python train.py --init="uniform" --optimizer="muon_variant" --beta1=0.95 --train_tokens=132900000
Each number is 500 + 25 x the weight over its row's rms, rounded and kept within 0 to 999. Layers, rows and columns count from 0. Numbers have three digits each. The size before them is the row's rms in percent of the matrix's.

# layer 2 MLP up, 384x128, rms 0.277, rows 164-270, columns 64-127
095:500487535539455495489489478523500507489487515510481496528533513489520496527461525469507503483483547515501487510499513467514479483492464475508537490510537500470526498505533500468540501508487495
104:451500530492456541539476492475504510502501542491489504515460511469453481567472520545456513458469510493473503500481484492564487467561530489520478488450490473500498553483505530487502488484484510
107:508493521517530466475534474483541549500562525528513453517515484464476479494472512527491524486485489516493468515501483505510521488474478523492515534498516533473480500502486506492515468524522494
107:480470498514499537525531494518513501531466481493491498573478468494550482501482517514467465522534535527498521484487470466528470521503537524444527464474478507511507482527473489466495477515464476
097:507510525493467497545507509469513514508523503503488508501470486487460475482477521501503543499512540470447541513482457496487555492509509487512456507492506532495470502474526489524493506527487530
108:490532447492482498510535468498519534514491497514491521497520512509550513523498483538478482568455492447503474513489529511500502530477514491469487500484472486473547547462511475459499502478472463
108:482494557525501532486511501480514530524467519549516516519520503497503464512486504480508497529476502537498482472515492463499421455497482494503547529487522511535534519516472504488502535478475501
093:487450535499554509469503459513494521473476496490500482507486520482492516527472454548521469527485507485538536520509498502469516494470459499482506528489517500491481518533555515541519492492469499
095:436480508493479509480538489501477501506561515503487480511535487483487491503456487491445467551489510504496497522556485467543512531506508462491543503483465511506511499523505545462479457471525539
098:487486500494511494459507461492501507416501498515481490523449467481524545560505515488493538431521526502535510488479517531498490495495489536503495515527479503476546498535538510518514503495429507
107:551485502500533497491523491559516512484519508454488509497501468511551495481492466504530519466495543481495531483495473454469497490475518511482518487504468515502495511484471475494528483501508488
101:522560523526510464487495471495519513525506473470476492489458491497491469517499506508533501527468516498494550529502499535497476516478516466475544492519471511486514524483524474519482518490524465
112:495481501507508493548523490531513505421483488509490547501515486495477492466445464476473508503507527519503527508450519520505465480491553480533527476476506524469508545479536492544531503512502493
100:508502476491502529482478511489476494503505514457482495399518499488548468515520505511509502471510517537496510532479498485523525468475564517486504501484493499493500486541500474490494502506490486
098:530504489455516520482525463457514469462476512496493506513538471499503534516538527546498496496489466500491538470483487527531471509487496463432467476501500467480471520513500468520526488448523458
102:499486469535428456467471527469484545505477483538507508474503464495535475493492499509502445478469506523494451509473489523534501529535513503486524486472518527490533544545497508539511457516481467
112:498503491496493525512438551493524523484491531526521502502521516502453491508475515440453459475496521477503497505527480517514525496538475463492475558454507527513523519467536543473548525481500500
101:556450504489532480478463500527546495542527512537525523455470508515486505485517535479472547501502527480458511498503496525535509493495515493517490512514532490506477538540515496502467485494510486
097:491515521481473476497496490499483471519466505507470533494558492504494478453489497521503520501467536557514485552497546511530507492455492527557514510520505466517499557515513496470461490501477512
111:493515478516481481489500478456455489532486483474519509463527474497518452523519500506514498508458491479516507479476482495487489518550509538470549536523500517520474497524463455480491507504501520
093:473511453503466499499522504512479477469517513477475515508508485500511475453503461513491469492496528498519467525519501508475503492477453490476483518512485524506515524474535521519505503505520511
110:479490477501467510521508490517487518479448513497476489476513487472526504492443484493512475488462525491510495484495535505507504519473505434519542466518510521509504503487465464471542466476470531
098:502509511502475472510547496506485482486501457460479441510532458513493464529485502473482501529487461475521504482524460452508498548494460541507481523484508532499504491509481473499496473557489503
104:475520487510529497445460482490503506504537506505471492485495521446504440528509508492504535561463469467434533475498493510526473513513437481523462507476491520496479481461491487501497538525462543
095:479484498512493484484530519527530521505491500503490510517475472504504483446502481569491512507479495506504527549511485492523474491468532527480490513537484522503509513553505444503496507537493507
097:512535484496531520509520452481545459530499494472480540440506483501473492498514509519516476553519551494493444513537502498479466483470497516509455458494477484490478467513499465489513465487511487
089:499481486534511494524524477520500505471510501462491459481499485506498485541494499496459536475504498473483502482580504522539537505503528501458492517460490462524494456492500485461521461490515492
102:519524467491475496484459498520476521520507481514483557522491455481457560513514468489493535493537503507482497486460528488525464498539464490470499501453534520531476522479491477460490522461486511
096:505492532527499482462498469506524532482532462497543495472508489485525507502481514466510482499494551550491532496533506514477484488498476476490538529524525465501490504471459523470544490483501488
106:507460509565478522451473487484513454465482540525452512507482478482514488522512484512467513531531481433515577477534480529519524456484477462492483506491530482507488481525486523499529528490514513
100:498513540499502513485480474485510492554463509489488532535529477480462535480533478478471503447512501494508515576462525451531460493471477480492444468504520502506486481495523516486487450480522485
104:495505510527473516491512439467503527459493475513499488486478506472517517483478486519537504538521524505518456536523490475455479481508503500524464460518503500506516544487470499519505478488549459
092:508500534496527480557484490513527494473484477537502463449501461481518503480471531498544516458486441541507531481489533482475501577513517453496509509507494498522503502462532509508527494537491509
094:471507521473480535483460524484497476477503494523513499515501529525495499500530518495444518498500503497485517477487448516475486516562476493490515528471506523539452520453511476525494530505559457
103:474503481515503535533462486475492487499483520519503536467477531521480474530503534533449465531483525477505493503498492440518496538509494507474455490513490517506488474512461473482480500494466529
094:512501483510477516529504493543498516464493490503482500525533508476491516532452489522462525501481501512521460540478469494478503467467474489498479456514492540472543488481484484537482454509503492
101:500475527508539524542527498495548502500450489487449477495537551511510529484462494443505518532451513506468521479490478510523523480483483530492493524486460494484529495537469526520505465480527492
103:469503458503527512480549501499471489502485576488452518475527514546525467511456496512479470516491486488497508481504525496510497500534483521500508501499503479505478570540528510478577478471510496
105:535489496475446502490546458541561465507489472510476510512473538478463507478520476530514489493499532526504511487501532487535512528474528512523490475447518470464504502493521477475519483466540491
090:449495448485502510508528500469492543556549480515484557482486495478491481469500503506476468521464501520453460461485484454532464519503534503504496467467490540496520520479484529560510484505529494
101:502510483506532508491506472501499476462510492528534476529521516464558485498513554460495443487526473507498489531493510483514468525528487512506491484485451507514545524527512483505485507534458520
094:523494469516464467513564486517506543475453522475492504529504483504501488478472478496488496520477536502472528513487520493545465480486488474506511537479497498500514500464503485507502524524489478
093:490507552478533530485464493505506513487542513512526513498466467500466526499507444540539536512532476510482531474479511494494481493494474500503522549497504499509503489493490507518515494516515471
093:502525474548533484523474499496554475467502496501515493506547468463501483518484477489500491496577509499509484528516469464479518543549552483501485518530498510499472542496486470476477498509454504
097:484540437523497493496493475507473518520505524529514507508556484501491486500494533491508417457545473469514490473526476531489528498522517494472486493460465526570461481520521532507531470475490474
091:519462511451485484530502500513492520512512525485501523558528498450467472514547445491467534473472530498490513510489509490511528489512493510512478505487536494523498462511513541523501502527512505
097:507522478525529530500504522501508483467550520496513526479533553497493527503466533518489517504515478462491514484535492474469484490472517457481473475427506470513502508496478513496507469547539495
102:487518442477473491511467556500516476552471489528480508533480491503509489506519499497527488501531489543495512500474536488538501445545540511499486500496458509472495540471503434456476524536505502
091:538501510519489481495503496509491513467476510501506529526509499486492532483540484477511485494503568499514508503487520520520494512518533477549495485462505501472504512468522483472555485455492526
099:530479438515484473493503496495553479487511526544487502464499487486491509534517423542513516547520481550490520504483454515517533484503450542522469533500483523485505505528511502465477483530496529
091:485524487524489534489470518484505480493476519503504517517516470490524535526510523480530505495494467484475518533502526462469468486562457484487508479525491497476475526470502510442506452485464455
097:525475456492511484512527516505478492554490499435510517543507530476511473511489510518487473464470525519468536503424497524516502502543508525511510489509494493546508519513524490488534438496499480
107:493461487469485566469473477453527490510462513525525484489512467500467543490472525487529519494496487503547513486489521529495476473488483479527458508520519559481468522481510519480485517545508537
101:491515505478488514528541475550489481478483463519490493529510527488562492486498495508486444529501536512475477508495569473519508502498488483488463483483561476479528508522536501494510476472511477
085:465494544474486497479476519474435470506492497531539508482461469507488432508503506501551509513541508527475507516484498536507473497527487545486474527462494537518517534508518499479523515466526474
093:518488532459552486499493511489525510534435500502529542531478506510470533500516432531511498518461487492498526524478471481477500497491525496500470520548457509495509511470502455478524465454481520
121:512509506507468510490512506501469475508435512535528463505488537516478485544523513534482443492458559496512525528516518458455484484529478496473496494490531506527533517505455486490515496507483560
106:451488516500551508511492473469505509496498513490554540491548490496461499473516450496502503536506503496495528464519468485465519463486494508517500480477502491495510529531556523520486489495519488
099:484503451534481532464523519531504515520466467464515465483469484485505493527497513487501484492519515495497500547506521549483540561536520509456516491453503504475515511441507493509519445493480520
099:538490492492524513497487488493477524465530484516478500519475473507551458509510469514501513468535507496522510495517512496447506550508464524519497504525540526469536473468480539544496489514480520
091:502507478493472481471477516505547498476480572468540513535499496467444437516485519499510530508489512525527456502457493512482466537498528533502485521485523501469491493505495512498494497509517494
101:523525453517530487516542498506490483494500470503514464499512499501510530502480484486480507497556525500488487470461533498531481461475466527495503483453510534494535514504501463509529526557544461
084:524542519521490518509492506502475518473488504475478496456474513485518519527487481499507476456510500529508505468480514498466512463473527466469531549483487492481456541550441492502462437498492490
110:561524482498518543508470474493512482501497470494521535506493488468484524526514550479506482533508486487503452490498496475443465432521469504515467488506502487477539530515508506502518474506505506
104:535513524449502541446459474475522495486509493476523521519563488503519484520497537498470489500509490477492523544533502491495468536501484479468489479479528532498469517475542492501512502497551461
096:507509502510472513506525478511533496507508508561522478441503531471540503522499460521496517503472471510462517505496451541549483503438505478463481506498464501494474524479519498509527539517473530
106:516525502483498507508478543509495538484519478460484483527531509485497474546504484510552501530472522529481521491459518506525488549495487506484547493510542537485520477487479535487469493468460493
094:524495538511451506506508481500537527507471469492532526509508480497539512546485505481495476439485539493527466498493569476464483491502516482473481508527530462497527518472517510543482482547463495
101:531482508458519508488510553470491441500510509511471501513510484479482510449494490536460468563508545507481545491508454511529489516489524521509507507549507505481513472503516523459522469483545448
106:509479541513474483504499477516472471493561450516530483554479515471497494477487508458434489520512515463478553531473525512513512529487514514506465515491485501516521525536495507483547497476477497
099:461454510522470485469509484492537496457506539513541501499505465510478489454551463479509521538501484532464513483512516482474510528468458485506535546484485503486545506526532506473516510491476482
101:436512520491471487477461490471561510540524503472523479539490488436511503499525543498499470476461534474477469541530506526505512485502504510472463486505511494536490487484530526459529523503536526
096:506524476486507487488505518526475557471507539500463488549530478494494499466494467551536519513514454500496472504477485493485479527481539430481535532464460534496473525458473480501466506528488486
104:495498504506483502523526516484515485477458512518443504485472450480533514477498487470479493466507558490521490478494483440524486503518497492512454523510509472458496519487515485508498482566481507
103:518491489481479469502509464515526488486504510505494495508466492527502539510516427506506482509525466501479500495472541483488485514486492454533530534459500522500494476470499464487516505512502531
102:518502493492535516475519501537497490513502528512470497469519517450558491535473503439471511516493502490490467518509468528509527530502465485478508500504487482496528497485506532472574449494502480
099:519480506502448448511494512482498532499487507481484545511480484459570509492517493536498494478452517523451516486490522496486485503540487490454452465477479528507519515531502538515525502556495524
095:518514507503505471454451507506522466518510516472484461456507486490449481537501513498508524488491506511490483492525510499522522499510498513498546524561490462482520538510475499495499567512533515
093:530529512505519503466512460453490476502535487518465505484523495502504472522535457493482477519495539491532472496523531503512495505512535478529483523488544525514494500526507497488452505476495515
105:493533511528511518453513504488479508555505533512484517488460525541490467524506441518513482535524540514492504540465528491505486480500461473516535484534470520538517451447447492497509459511504511
098:558518536471479500499458474509501509484494481514511524510502506504514538468500489503487525465476501494458532512469475526523504541510534451509504489507558517486454545480532528518489487516522498
098:530545494513508527507469515524467532505459484511525481521464508467486436432496502521493494511483514453476486495484469481494512475506485516502492482449485500546514501503511524564547500494530535
100:495445486471495459534466458486503529502476510513499475492507482527480490484490460530523509528544493504476534526511542481487480477505499488496492514487537495504548505517504468492507533495539504
098:465471482542511459479503483541484476581490489529523520451521531509496478516449469514512492474522525491489517496482485514512498564493491493504520472462456490439496519513472495494520520515477549
097:504507526493541515473522521498477489447456528448500516478464458480554467474581464534530492526521510488482512512483530481516487494513543511508562522502478508519540516447484502488504484509489498
097:540521530492519521479490488498507460527498495499535481502517528489512498487531492510524499529480489507523479492490536503470517531473484477444499508478511494534524535480502504528508494512529440
088:498552487524522502484454508440524483518520532495492502508526491509498517447538515480506469512516450522464487508483514474515479527449488467486530472501526499499502499468503463508489490531521509
088:482495484514466486554515504510459470468485496477531539528508505540513493551502489486430477542527507504531535474511544496525485502506491457442520506460446497501498482479494483542453480461490481
102:511474495485459554507465503486513486523493510469526478498513513484517521525533509529507495501456524506484479529489495419470540506470501523447483498508490474508500528499469482481503465506458541
098:492515513531517502497493506500522546510464466536484499458449510525503501467474487484485492485531527489519526522526573450518483481458540440516491526482495550514532512515484542486517461477523498
097:458515524488538508496463522524513479525480486502476510510482484486539538492492506478490526482516552556503481511508511475523500532553456479534469504452492543460504538508477559507494507508514506
106:476499492497484511530482510543525491509460493513536464504506504488492534548499503504516507482472484542495513514431526487545462522555494510500460510494505535507459483524457490485521488463467505
094:536523481495476497509536511493481488509495492521508495518504540456570498485523552472419521483447532507474508512515502536490506537508543501498485533498496486528510509514483476498516463512568503
095:459517534569491529474431515480475464516509479506531497482529526455526540518485537492477471437497528487485485476507489535540519502531502520476482470533497511538502487524493483454509467511483502
105:534490534487475490470494548537502507513558510504531502479460486511500493492544471452490485520490501486490479509495528536513479469485498501492509527488439482495481487476489515510481488517495522
100:494479498461530526471481462543538536480515480517516509476480479464494493511491569452481506473519513524519522511476513552461512533486465479503504498495470497480499513521504547505509494461480520
088:513415539477533462492518512483485483507508491511508501528525499500502498505505518546469501491485479491493525462499527503476528513475480460481504540502465559475505542525510500505514473545492532
108:537494515459446496484489519507509484541483510555543502523498488522491469485521463497487470496477476499504512519503483508512483531483511489516497452538486477533506528510475539492502499491485541
095:513528472508458489502536516471487473485503514501507488469497507464491516533501460449474533545459522536545563516517503493546500475486452544487521484440535494517503510482512519508506487484472506
095:495497512506485550524505447544511579539501505482536510487468506457503468531455484482501476499484516511499488482521472455532476499529494506498503467487511468497518507469474475475491506510502478
110:505518472518500521517468500483550473487504521529469483492486506501503492472478484492476529506558515546465510539536510528539499519473539523529459495488474515455506524472501481487540514486534530
097:497535462519515486519517478511489478505551524491479493503523500475503535491492507487491529512529515520535521487479465523504510440482559475515523488495477557507519501480524512544463549495503531
093:523473528492487521530506467492466515484532550480527546513513532486484502524488526525545502499464491484496513500479535486489513533531546478524501520503499492535500531459472466486489488512493486
103:491566515504494487486538517496530524494487479472534506478515498483509510516511507487484525499528521519522558553509488474472494498460513511515511483487521526464479493502506529495477492500480496
089:477495481478543464481500535503517484506530487484482498526512471512482463491485512479473542480474489482542508498470464483507506526537478512522513531504449515515470478505488516494553491552494511
101:508529487509453537467511496476497485448492483467456495463496521474512483526484538519511495481494508540499486482484497522505486475484480474515512475506511439483494514479497505507488484560526543
114:486480415504481481509511473520490496475487485525516497507478483484515519492465521485515489494516500516490442475503461461490440477512501510528516515504480505524469513482542470450473506503515509
# layer 2 MLP down (transposed), 384x128, rms 0.333, rows 164-270, columns 64-127
088:491484518506514522504513539505505514501469540488472486509450495463482495530475481475466507499534505504499491519482544507480529503527508508486491449485464475485496520489482498544466525435524519
088:499511512483533445474501492502489469488532486500494468513543517550483494444483481522520476550553476465506501503514508527476505504518453571455535520520516543542479443489517470485477482502508490
111:503543438500517519517496468516477529526497483509497567519490497473503499463512484511462489474489524488465469532505501471476492493508546515481480497522497487485481450511524534483495520503524516
126:518469538500476511516498469483509510511486459521522513491512499531479514485477469459475486478495478477481490472504539487459499515497450521463529476455474523528478509486532508546491528512514499
104:553500520506477521487517511479502531518510547502486510466515536453505532471483491491513517525484495484509536511486541513508485507468517440523523501487540489468482547463506527458540497472451478
105:522494480491501488500474517520505456502525444525489486521484545512491508457478507524477478468520542491469476479499486519490506509477483479467508517525507525460531490483501491465508479560496506
096:526540493516524504503434515516528470536525481514536502499497534532468513524478495499506476461485468502510492480476471552505530509539522498507508461483533462496499497537512453466506484491547502
108:543515497483456438504503474498497517502487514480516510539521527486484495491519489455488488519495494486511526469528473515521511483519513506472525505476473481495513447449492478490539498523474528
096:514457467505534532524483503478524478484506528501510555500455502521487476536456472525483472509506515471503507486512457533487473516490496527530493494486497511512503491457573569506496487532507485
094:507540556533521477504475511512486478514470502515523519519485462513483515430510479510503479510474493501482478495512470502520494471498533496500493467547529443533519482477538476493462468472499489
095:465494452491512479499524519541470544518485515516545527476536532528471496485486536541500512510471497473458509485491504489530512467491451525502499523476525488521516504521510506477519539487521508
096:512527430477500487498507490495501539504524509530513511519489503478499521537517532493461473478529479499525509474521492508505527556478497515487519476458494492517500477509521514484501484475509469
105:496488535509467512502561523517506499488498510483486532503520522572487476490503520499476521533469487470497455485497473512501483489482462505444512491479526513546484463517522471501508525505503533
098:497475496534465502504503497507524510521492516528523528514525513524481484530478504489503462487524503450516451454523480517487464509528497479557492500465490538511483549478512526517498484511449476
094:488512481401520451466511439516511483478541511470526513504497499469495538521484488446474541514513510517488555513512557540501521515524508508472533488502515498511485501528499493464524509476529520
105:528478495505508453502519501501450496542527466466511487488441527493513496503516540484463476518537478515520472494550537513536462507503481488452488478472524499489501518535505484515524543515497491
110:485495486483479437458506534485433515493499491515498512551476525526491504500448542485484455509508524483507498538480511516468495486497460476517464494479486481479535505449494557511535479465505478
098:499529494503510536524476481526465470531458511487479478534459509505533533515511489434489499508519513545494505495521503452495528525496486515509481462497524499508466508455476467516484504492482476
092:504523494518515475463472501536478527467497481475548493514549483505488534481513522501522518477533482496505482527450523506509476528534509499562473520515493477485507520513507483510491518493492479
118:535478518527455450510467500468509518501512467466494477548465491548521504471512462492522484485491488449514496476501485480497515502531493501450514490493499508502466507525507466510495554515511518
096:524510540505474506487502485506473530478505438489502489471467504489474515473545515483551509557503484499480471496492507493506529518508463563520453502491495482503528441536484486478481475531478474
120:485528504472501507496494533521473505499486564521509492490509511482478529471444488479504531508467526443504465492492476526485476493506511492506546487553471495499527522492495452516542505504458517
099:505475520509505482460481547539548527478488523513455529535426506473494490471539489516523491495483465502512504486499507489497523482473501505484548482489474491513523516488516486548498472508478484
105:485456518518542511496486482507482522498488561505461529534462475475511538527483456478552476503510464482496484495500499540467475454514490524508537483498497481490527482522508488528529507483487518
097:523533486479483541543515466508480492498557482503549531478463530522501495560515455462459544482500532517475488505480511527504489527467495470498480497480515486536518535474529527473492502476478489
100:526507540530506514539490530538463486503464551532516513528485486520473483508485502493486458492489503526517498491518499504479463491500529480498482475491464502488524476475524515523440521524446477
090:502480440427498527469481523493487486493483500498520486447519459510515531506536517509495474537510512497492491499511496498501482436523511508506505466510571485451498505498482490554497485483492503
106:500512514504513490539505511484470481470468464504474464476522567493532479471513536487480551530480500496483475505483497510550469488518526476497494511456518481474511526482529470498545520453505480
105:528520501515495481505511479493534534523486518517521491497514502483520538515495509529517484482488491513474535503506498527484530552476455475484506516499471484488506465486471462454529501544528531
109:477497493497509496505498537539482514505499447533468483519503500474503468505491523483520520501493494480512452498507506485487538503506509523507508463457497534470453525498516493478530532496506483
097:477472499479493468435531503502481503463525532505466498527527511442470515503503460526535524490497500490514517531498513510497508492454495480505489524480498536495537499478481488509522477485517488
093:487508558532520470505487513528494460476503501559506483493498513508479430497557504536495489503496451521509495533549457513495506456508453524498513491561518480483499490471485464486477513480507504
087:515522495550501491524515477501489485485512483524512481494460530501477493515534485481435496484505503432479469512497469506492515475481514516450493471466489514575444503519537510506500504500523527
110:519510480502433471499502463505485523466499505461491458527521507478493441516532503454480505473520498507513486512545524495485488481456483498534485464524527459514484517467486543500507517465484531
089:478510507500504515476522503475517511507496481500480486484497447509539442488516543512503508514511500478529533504509520504482473501482495491535497528483510516492544516492503526469536508467528432
079:508445500523468503493503493538470516489474497496530499476465518471472525498483492510476519522500489542476507492502491503481489525547548508514523479499502449472491519523543500485455542483523468
093:496528483505453493460494526516512483479500507482516495467414503485506464499515485537455433533535483510504480498503519534509505511509489481507530450519529522503494482498484476541499502526512507
114:515472459481519470453506495517509471504520504481536491477456527494516496511460520502491430484529512530489474493514527506460518441471500497541518510526542470511484536527503532496522485526515446
109:499476507483493480488551537509530484513435484528500513497555515507467488481501485528473487481496520505520539532534511521504500516510544539515502515494498516498510495493520552502462509461541462
091:520545503534520494493538515513477528492507472512499484576489520492486500477541464492528498525467464517445461518488489524510509477475492471526512508511503479531461519502514478501495487456489517
092:532511485461476501483522487506547522540493488502471518504506512502487509488539490547512506533435550506467490467503495482500510528477482491513450492491544501508490487519519485527498501495528513
107:457460497503494518487509509534492470480510543489512527538513482465523447492501491504458509528440499505514502483506499513472486463487539493520488513474526523513438517552515487512545497499460530
101:502543533529469487480496506541516486533479487544518495480486511438462511474510511491473474506512571492511478499471468518528506502528526519496496501487475461472499530523498518474545490529512500
083:514512493473474457501511514488487530504477512493485517465458510469522458520520517517464459539479527499503491541464540498459507473487415525498506512469509482489511478522508511522510525511561507
095:521477466480447503504492506480530498464478509497499525528498544497480550524489510485490447516518516534502468492455507489525535502514511490511512459517484490498468471516525518518505475501546472
085:498506506519513492481481470486564504497483516462465469504466502525538493520494528529547450508514475503498456517476487533533495505510541533549491465488459494494514533448491509465513523501509538
095:516525473514482510469510484477513494522531518488484519483457498513530515503503487536502496539495500492508513510477502493508472533497474506522525532493517533496507516468522539517473472539460489
110:500499473491459449472483529543505507495492470532521480508512497515438531471510440530479483516522533522456470483532520499498517509544544474530499496479487480512515526476491536463505466490475533
092:465494478478480520518481458524496502487504512493507521485553557522484498482526475484470519523546484522503441438543522494490505479497468541478530497487531472524516507484490468502485506487521483
102:513491443522511549476452502478498501497542538528555516477541522516477522469509471486518504528479487551502511464516505523517512479500495438486478497506493495499514503476502522443499519508506521
100:526560458511493485507539494490476504532551543479476468510494509484483500483478489512485550504486516536494470487496467475475498519516509471502491528506496482539474490440495500548511512487471539
100:506456506504535542489511506489501482502516561537518440489539516514505447499489508521461504485489505488493480500478483490483491508492474540536501490515502523467526487519509503490453471521487491
123:485506487504539527512487510435518496495524521507481533470490531506535498470506511517502525523562521528507522527480464450472475482443506516506500525489503524499511498504488550481458472488475550
093:516501493496497487485493505481519481511501529490492492479466508465490494488502450458541479492484453538523503527510513484485484482487459548544508530506500514479485501509452497500506516519524477
104:533481483446497482542498508506463489495468507526516510498518491500493546521513524540508476500435465491499494504512500491475487456498509527470516484482489541504448484483488513499468538486478530
088:483483528495486498526533500495484528494544477551457514470524512486590510509516524545492487524508479497490486537538509499495501513524498517460533530474506485447426471480533499504494514503494483
135:499544531554494523506500469540514444543485489473547489526512517510463512482554493510507481482527490491475456508478491503523553482505525512497472440491498475504487492497456465465476493490517516
098:493438507492512567519445544490510507473497483502485530532472533477513511498498511499512539532563502477524511508481494475492509526494479519531448495530457509479522490481523522525466494485471503
104:482530484501462484485508527505486523494508506511535460509439514534506505503498506494470509475507475498512520531481514484521498471541491577495500492509480501517463539484458493497500555513491458
091:500527545494489473536522469504518482531474458510479488522535490430497528519498531507478511582529513499497499494484497496501519470509492466490520518530463502561473503493501502515531454470468532
094:500547501543489500505488491542512455508456490520484456579510471535511531506480488457521502495522514518509495486505535476503476530507553478450506483530539535457543491495479491477482501513516511
094:525480510506498489514507552486537537491497508490486492470503507529495546455483449524497512495464498464508534470476486518476549496531487527459523495530502542499497467515516497531476540469510506
089:476489513568438455487508510485512537514520421476541502520503471495502508509475496487486523500507489491501487504535474477505503514512506512527515537510493505532535459478551491513511517472508489
114:504516520501469510488529547476505526526495492515486531511477488505515514479518484500475484446475481513554465464551523466504488501483506500492498462413494493521510472518503474551535501483542493
107:505546528488476476457514496494492461520511543539513458502455480482472490534469460515558485505505479511500528506508502473507484480513493531472509493514483452506488529502498459469490499516494531
104:501485486475523470561463526455467524518515477508506462494497551505461495466516535525512503481468497496517533504486486508482501456491515537455504523459520539491498491510457494490477508484500523
093:485526452492445472509540515514447506493532500559500496471511515488469481523487505508495484483513498471500487514504476488526495457464490434493467530506482492468542542461495555497557494493513522
090:474507540499523508547501505526481446532504547514487488468493512492515491491531510548503521530488469512469510533498485531519482486487474443456507461491516467502479489506498522469482475464497491
117:496486561475502503455475471558486450487518538511487495492520473479481526489463496465490498527515539508491540511492500482487486465474489472475504480521512465501517492506527477545527481512493497
106:500500482544507525494504500461505498513497517533522465526440486542442515490537501543540509531499494497514460496458478522500472486499508519517508457485484487466521515489493477520487527489482478
092:517527502505533498534477515525468498505482457511479502501501534466543501548482518529455510474545472502496524474477523522489516513526531520431525503440538550492497468517493497512515532494523543
112:474517497489537495546466514491490463507531492461486434530488528468453528504463480497489452501496527471488476476526570533544496485489518501486525526536477464451519510535511538468527497482482483
095:491470507509423488483484496494464484494505560481506499483535542468525475519507484470518494497502492532510561501466511500503513510515522526515531484580516512466474492508502523501542491525476523
097:515421528492501501503552480532451464488507513502543514510495480502478480521527503485505466515469430543517497540516498522487515482473512508435523523497493491507513486516489513476501485518487486
104:479544483505480529490559499490453514509530513504486475507504508494488534486449480503477529486503503517488515504525468495491490480522483459466504508518534530486518533507471476499507485448490467
104:527443474471529472499521536486487503451521497499505497491501513509521483504532484470492504535516475490501513476540505523464477505484506431522542475439506502499445454500510523494542483480539482
112:484483495505454485483503485515474513473462502480477533491433509516547523527493455451532480492461463505564497520498470515500508511530487503507518469529488531483473538514490501488497509529496551
095:475533509492524459535498536525474456510480478442501497546482484497497479488501479529489422464503457501537502516490471508535489475493496519500489468505579524532526512510436510490481451483507497
102:451527492471501441515544496541512474517477514517565510508513519531517500475526508550502473504460524502481461508514533520504500535497472499508510453536535516474501487491499455501480505549530489
108:475486506477465483475484491480490497484507469523475541534503475523533477493506501453477509511523538502491463521462533525479520539486473462530499516519484491533469503543472497478494493486513500
085:470480490505506493489519501510512472532474527475481485501468510470475448529464557483504472548471513538516475476479495531485483470502496518470518451496484517494487487515496479501541519471533533
098:511473489508524537495523548448461509500507492491529531448473514515501466453452505469532541483481477484473499486521522515521475486509509493484512482530499506477504514482519490468482502482477509
103:483472482483465514477487532529517467473519504491494525498495526514543473513486506469501455521489497526525463448495473520490490526473490492531491492505519514479482514500487507531522463510427494
091:497473513447494498529509504529488510502471475507498491504484472493511495493545490492538503511477519482549489479527500516531512496507474543484485462474463499478523529428498485522456497529486497
100:476476512471499446489525564512496494495485480488480495543466499513478550476496511455487517463521541512481554488533514522517543494526526482469484476497512509497529472512493500473527489530505500
093:488508506544485534504505537499541479461499504532508480478521532527494513515476514458491497567470517503522522487482489519488528508485469501501501453481453518474498502493540451521485478460491467
088:527476542520507566502555501493483493518540508493483500480522464510515513497454519495481499419518466521504519456488526488485473500500458497546470491477507507474495487506470512510513532467495506
090:514530530557506488490498526527520503485539496524491446499477518488508510513473499500516507486461472504492528503494514510482457493505511467507465478574480484530493521502463448491499527482480543
108:513541524526525519460485485483502506497494495490541453527598539518472539466465495497469490479515479539493496444527477525488510490507508503481500509481500530519496478472542484505510492469513522
091:520492521436522516469484514511527528486530548495507501469504491491498524491533465513542523540503461467471528476537507492507483493506468524498519506517520464566462484479476431536533519485516515
100:507537492488495486486481521470506482516489531514533524491498476468506517499497520463543473506488511495479513472468504541503476494513454467529484496529522528507461512508510480481531522471518537
098:498484488524500489489525484513476526511510512476500517507507498506483475468508514489503513521488508487504521517465549488493466530526531528544527543476499522517501462545525554498526528481493446
085:487478537493490488522487486498534476499511509549489519493453468510499495486515489500561498494549459479501486512489503501508501475513439513503521528492488516460468512513510512523506499487505512
084:504471493468495495479494504480534536490505473473516548488480514517469458475486547522504532505503514507512533471503494492499493479494499522529489536508518515499497491507528513498475536542521469
108:512507498512501469472517522523505528523479512425480522480460503495493481460521481465482452473478486496527471538502537505518511480499465517493497478485508467498494475464500515512488496487513482
104:516475543480499494490529478503525465472485488536528482507506521498475539494498526477488514508489507469517519534492479507493470485527510506498490504462499551493516427509493482501486481543527532
086:479533498476509519529535505458480471506467550528523482462506528526462503556487502510462514501514475515497440467482510504496467475471474502499487491497519499495471492501534476479487497528489469
104:476495536513511507478528542499506472527488478497509531499555460512506496465515463486548513478502504504520508531482476490510497523532513537511435484463497500492510492515500462506478500493502560
086:476497448484529496506461501529465504447498492528468551576491481463533473461494512496476503490490497498514501485506510513536536475492582484467482504537480480479538468500519457501523493514478491
098:501474504554517489513503499536525459498474470459501527529472501495526483527496542512525518524495463533520462478517468528495502532522515547530536475497499516477512479511495482493469461531478523
107:542500479506535496507492511467493512514493447473511514481485447462488520541488471501487431509501492555507530518463520500489500528550521513485494536489541544496482501518509517492492497456507514
107:523536479537496518458496491519493480531496518481534470507500515504488505491509477511514512504476528536466478505501490457537543502520555495473466460458525483518487472489483459505500473507511517
097:516500502484495524511494531513469520494458503523489509536471515432504462476524501460448514499508502502516514499531460483526527501494500482502490502491498496488499509495471514509558507484564543
095:493454493563564506508477487495495485538469518484506469522485494495473480498448510476516517482492461513502510474486470470506467476504484500497541492533502508485484491512487499551530507532471503
084:538554510520479511518468496482436510526499487502483506462512524458539559507518447470502450456504468523476466527476486518495466514481512476509509502494512483459535489496535468472475517500518503
098:512507501482515463482483506478500554504505508465477526503499506470495497506559484529474505437517471486499472510481509495488515512461497472535461487481489501521452488550504466508476522494537494
114:496512531471486518526496515471519494512521484466487471492542475486486495492434522520502478462462471493513475497473537494493497505510506509540481500534466462529518504531511528513523506510454500